config.toml
norm = "rmsnorm"
qk_norm = false
attn_scale = 0.125
init_std_qkv = 0.0211
steps = 4558
Each number is 128 + 24 x the weight over its row's rms, rounded and kept within 0 to 255. Layers, rows and columns count from 0. Numbers have three digits each. The size before them is the row's rms in percent of the matrix's.

# layer 3 MLP up, 512x384, rms 0.13, rows 459-511, columns 0-95
111:094108112168133124103132134175104129150160160121128152152110122116157100147122125153119106156145151126110101138135123124112137139172128156148095133180129152140156069100096159139140109146128074178108140154143175151128161140090159185104144149141130109143092114098143188161088126152136150139
100:122158141138107125173133166125149145119113104110124133177129146113115134145133133086111120118139113150168140133086141136108136097136112122121122112086105128126173100137123118128107118133119141105107108110117121127139116084122119140142082159146098142147116122109171120123122113167130108189
106:140138105137105100146158138089125111141123152081149128096140107132161126157129120143056083107135115138115092117137143094108126121059164133133146099141150093118116114122135094145171145139092123147121090126117098118112134104156130127163082174136138149136146118126113116136107139077140097120
102:174139098121108126138094148131125092125162135148117103114094162138152150125145135128109093113112143106125151088141118113152140146143100135075125139138109098153097167107112129169128118098166130118143120154168107100162098140100139158121141137126122105117162111167192125154119078146115118128
104:101075125129124170112122148143108141090130149184162177099145106146130143133150112113160126152166124106119131113073143132154125135082141093165165098098178109125160135128093110104119119101116150084155101104149136096123077095118098146122104136117141155112154139174090123099101125110115153115
095:128129143142123133122105065183136121127099150117143103068174179102131136128113123145142165103133099150097125156150144093160096141136129126124129147119084116134133156086095136125149122087143126113118137150150128174121153137109085115128107104166118106113164082097113123149085112139149141148
098:127097142104134125102147161118161099141133137123111111111158133078118117112145141114115138095115119109175129103114147107116120145152103102137111153160156078094116164124110105119131090086149138155137132203100106124114105100123144123114106137148119150146181111085085134103149139136136148135
097:125157167116146157142133141149108120096126109145139092151125146105083121159131170106113160155107145142094126125159182133097107099121139061145122135134127193157122160105139111143118109139113182101100117115128108103094120128153160125122099155156122123132178134133132137142098085095113074141
096:113138107128120114143130193161125119143145147131155115105152127101113172112145096173149174121109139166147123149134151104086118077176148096141121162138102122131167092165167120171145102117117145103145113115086140132124140140096128130115133142165123121133128137153077134130101148109123163115
103:176161123123128102092131138104118106135095124136115102123105118115134108147111148107103174112127174112156148129067151123129119091119109125127094106137164106108115106108104111105168149139131127116130096143119166127130141139136163117134128105143131154148119136148144107132135148120136122138
102:093091144171158085129133166143122139099117109103099124118124133125141105130131104167121142134103169111089169140100164129135157134082171133143120101123132171185102145153149118112115111172062136137112120137181133133119081094101132145164126129116144144111123136091123133119112128090142152124
101:138178140125094120083118134152139145163088073123156113139135177137105112176112103129111122152117127141130143159115118145136129132127166134105164124121113106135148127116133124131131108131143113170136115093126105157134191163151131122118155144129160113174113085170145102126106109090152112104
101:158161141111128155161071082106107151111111141120131102101096147074092170140179107096143139134113139127123116132104143088135129089166127156163152108150129143125133156129069078099154124138121165114119133093119127126137183128154149115117144110162090117093134131089116118154138079145164132160
105:148149092130104150093141101097153140152079174107126102113090176174155142096130167157149119099135121171123121126155131080157113143086155120106141092109152154133091162080132124134127104118131125155114121153125067122190136132139135093092115118128134157110138139126151131153129115103120140093
103:102133128111134162109154133162166104096103096140091118146086142156118161141138122137094109082095100112106126110106137124110102125150147135126112146116100140131099155093161145144100073139135116174117113082126087123116133169109134156157154130136139168107146124139118174146170149152175119112
106:184120135112110119128100158135120094137174121093138125082094080118113167126121168131097099140172122102169144120115128143130098132148119130112170092139137133161121083138152134106150102128127150110131140104184139116130090111140101101100174130128136145119144136153134084142132078112116094077
095:117130106151157109131149093112136150145134109113127155131103129098125118139150111167165161112135160140136145145109073172183129141115120128113165146071140148147143126164144115122164161107149120172097156147126106138114115103088173113143158113126098146130125142130156164145148132129149129114
109:121156112125125094151139116140123110107112131088121099172191165188133151147120119113158117173135105118105111132190112114105127109123121122129168128106129144115115130130092132142072107106205080148126133094084118118124119136124146124104136150146134165194096143130120165118132145142107108146
107:132103087128141130134136125091127158114173111170133111179128119110140108129125133148163076156123142166161158124131138150111108123152093162124138097114099122111146116127113144139150108150119170099098112145089146088146105125105136139126147135146102161123154115130154132127072133128148127149
094:131128114114109106151072092141130143146117133157102193149124135165104126062121135117142129148095135119141158096119130146171123154142111103107099134168089117148151136162164139144110104153121157111171147083114123118118120145124130148129152137073106145114130115121124120125121175152125112116
095:092141120102133133113126131104147159124146146134162128163147160105104146131095091145117118112086140133104116113166146120123084102109142139086154098135107128116154142102162144107169101130127135165137189140157139104126153136149107091092152142127123141131129165123160125129098079120165108148
095:114111133141081152098170101110168123137121152125092143136123142124145154146133142132117146203095103128110076139067131069116147172097136162118128124133157139127140100129092136141089116142161153126122160123172136184098107162138111114176132101111138093173136117131101156140128111151107146133
100:083152133116156161146129112099097125101159107115102086094132138141100100138123136197137149139159107145145128152164106085121104156134102133160129137141148161175111109135164139127179106116128142160100096070141095096147172098100160130105099082098042115173085124120136147127145121125148144139
101:148131112105139130154080119131109156111144123123095137072142139149086097113136106133094145116128128166121143153159105119153169112138146114103161111121132134121170102146129098158130137133119141124141118133131138123141120129141148112133128130118153165146140127136155115146097110128154149101
103:168155128105109158157126114129107154132136125139194110129131142135097115121154135097161160146133093122139105142096103164108109134118113095172138114152143124155133111131137151132119131123152098140068136114117124163134107152160096106103154130148119115116132122162113115121112136112137073115
098:119129110124198131120111172151125112130078146177110112154129124106097119136110184123138106091128133157133154142103141132137125139150144147136094122150153149117088125105160142145140101189114098129142112127102124108085130109123167130116173110112129121114110169149155113092116095159160168123
097:105161133109132125136109104182109126068113137157098176140142129121115133117124117180107105117160113159134132124099098120122091124143135098172127125100113122145084129098135156105153145179135117119124158165106146134111102121145133120104129142135097092096130110104115108140132109100110152155
096:138113161149129178150097091083126126105102123112155101159137107137091157157124142139138132093133123175114118145118143113110142123114156139104121145127142131124113089082116110167146109146139109125145124157103093095093112141130129128164144170127158091099155107107126128090101144137116131122
098:109147147145133150127146107134143148133157121140135160116130096153131106131217107134150112141113109135126079162156115122130125117134107119082121128168111127153115126128143144157095104132149158144139131091136133109107152126133145084159166125125139079118142149135126091097139127137105166156
093:171111137154109125123117170144114091144111116142130102150137091120111160137115137138155140142159150123145155132113096126135126092122106137156128130121159142097121137193120119135107118151142115164123072123091106129129159153150125113120148142133091100154133099170058116150087140134121117106
097:130138163143185091107156121112125134141140119114155152105160121101131148153123120136135130150142124087134114095110103108123074118155115088166113145144136131130122152125127135132097136148136133131104126107139129138105107151135108154113107136175144150147130155154106131122098165110131143153
105:120152081109099131146128124158117127096164112127098121124132119171152127119091142157175141141155135140115075088125157178121132166132143139142134134112125123110134131157125125149093099154130115092110089137138141154142114169091118144135145119123116143117113128154139131090148138173163130122
106:119116167126116145144044097150133145128139123104149125114087174100128123155152145117174075106082174119150146111145117126129103141144118136119162173137139128117137110141157157133100135129134121116114176144094136120045128132081116130098147125130117125105134089130093102117093150147094132117
100:160127135103121082130111112104130125145162130106118150112154126098062118083083144160125128109164142132087102172147131124112172109072146149134139148120092130138137140163125111121147104108119111155135116101124149109134112122116123112105126145114116161090127121135153124138127123151118135128
101:136101124138123119112112136170116162152136147104133130129148134117141187114113119138089117145052139124164135124142136107116117144127109094077177110124144125156126132151113124104158122108121105152111106158146099158122096114066132159133083154094130172124090151162111174110177192150119120127
100:089150120152108124121137087126148100135109162131150109114119069174113152125163102116113157075118200118144107132155124135102120116132100147121132132173131111126082133108181149124147132148156157146151129107137135122124176144102131172164139116104121149147117133141101170118112134112138110177
094:095150101123126161141118142159163105178137121103081080098167131121146182087119157133090160127150146122123136061129118141136153134144117154148093144147131140139169166114153143070170115114129147097149178086106085118135135121121142136150116139160095089075129174100140103149113156112136142129
110:122133150102112134151095146152137112124157122133130079134115137116140154130116130127138164163138102123096148164135126110132108088132103136141165124121159121129104126176112141137151141141124113094109145108134088123140113114125102152112126102125123089088128114149154077133139090122129161113
097:185116100159132147118142137107087118115169106130107154098132108123119139103088131105120147109159127137150088144130122142139088137134115116137094119151138151095113089128117173147146128151114122111115139136110127108109105122119142133141153120129144122140122097094111085143139140150142136153
110:141172139153102144095095113140136147151132125142107107122189132119130117119100117106146087112127165130127128130168186146128152137092118152090148141118081165097111159092158149156094132132125158104146158115101148156122108132181157140105141147179117151162117160107128132193104123099133144169
095:157152084119129133115142096139114126126097166100120159089120093131122141146146136090156139163093144154150142066083144125163133148127140134153126154124147170071106150148139139137102163137121102117111128164127105144094140139113133137139132112169201136154128157118123131095100145121097150119
105:099158127093101174112137153174099140115106174116132115127149123162106138115099141118086102109114123118132127143160109161126101127106138117176114144101137196139159134114133139161144125148117151145165135100089123124130136118158125120134112151143129180130118114089164117106144169149088173131
102:082099130128122137135145145136129153125107100142123111116139141064151108141137172143098132156116073127101123148126079126153136112152088163127154091140129130181130117109113076095146092118160113110111108106140120148114074103104142089141152116138163160129128161159131126097144114111117121097
098:129122119112097104151124133103129096135147121149148128105110144134184093098100139103104173110125106110131155167116152177159113171142196124082072141122129137099150138071122085129135167175130109136158130155169121096166131140109121148121133142161111069151087125127151097125151126125136128172
095:105128117158162132150119148133119166197159150135101145100150105120127173094080098130142107141149103192104148120138100124147130116168131162123129140143137157119135136106084168139126113104139135115125103167099115118167063081153121149123138141134121120150137155162122156127096142200109117125
104:132062121075101193163116125137129134104102136125097119087103115110079150123102082139098113104108155168114139102108123130123151128123091129122146138119175106145162150129137102105169135128116101137197125151112147136177140100111127119131158086135106127156108174123133121126141166143130132161
099:100153106073116120156115124116082166152114073121124123171114098131089157155163198116117134140135092130098137116110095136076121145100135171158124167145123142106078145117129132151119154125110096144157101155118119103128144112134152159136120138149135106096117123068142081117113129168137114121
098:187160175131155111136152136090161136151126099100134089139104116126129132080107136163084156113123159132120128127114145100113126142104135110120133120100118157113089131162088116182126074157124129140139126122110115118129148124102187140139117112095101102077134138114151132149162109102126128161
091:145149125102125136139131129132097130141075136142133152122095129171150141111116176151145124149125113114135140115147077143095137122133140107113128140151129090110134083091122100103151139182126149116107104110132153122114139160096127103105134147147127094084129062069125113117109142141163168172
097:126113128158134151091123132093176150101106105108102129170186096137115109115141152148155096143114123142128103118144166128111155108129127145122170154151126139122138087117112148141091131153096135155109133141121100137130113164123137107108121091135130135121120129156052125082057149152113106190
099:165152114129118127137130112167118143108108089096152133111111175122118136114080133098156140107122100176126115132111111144112136124139150108179112152155132123147104129118155065120096127167132137139177130147127121147136099113118138128116122142115130111111094122150124100157162125108124130121
096:103089128127049106117110121110113108134090096138097130119154127170147111134120108131117169145147117128133109127151125134114132107119145106118140192151119150127133128106094109148154099113141176144131158096086107146096157134147096110109116101124118107142139124119153139078114147138127149172
099:130108128164109120102123072143131145128168145119082168107127142137160109106133152145129146135094106153084106124138148130155123123093139154152165106118139103122175145131129092134094172112111091093156116140096153144101158098137145126094166149145157116135156129112145109130124120154110175172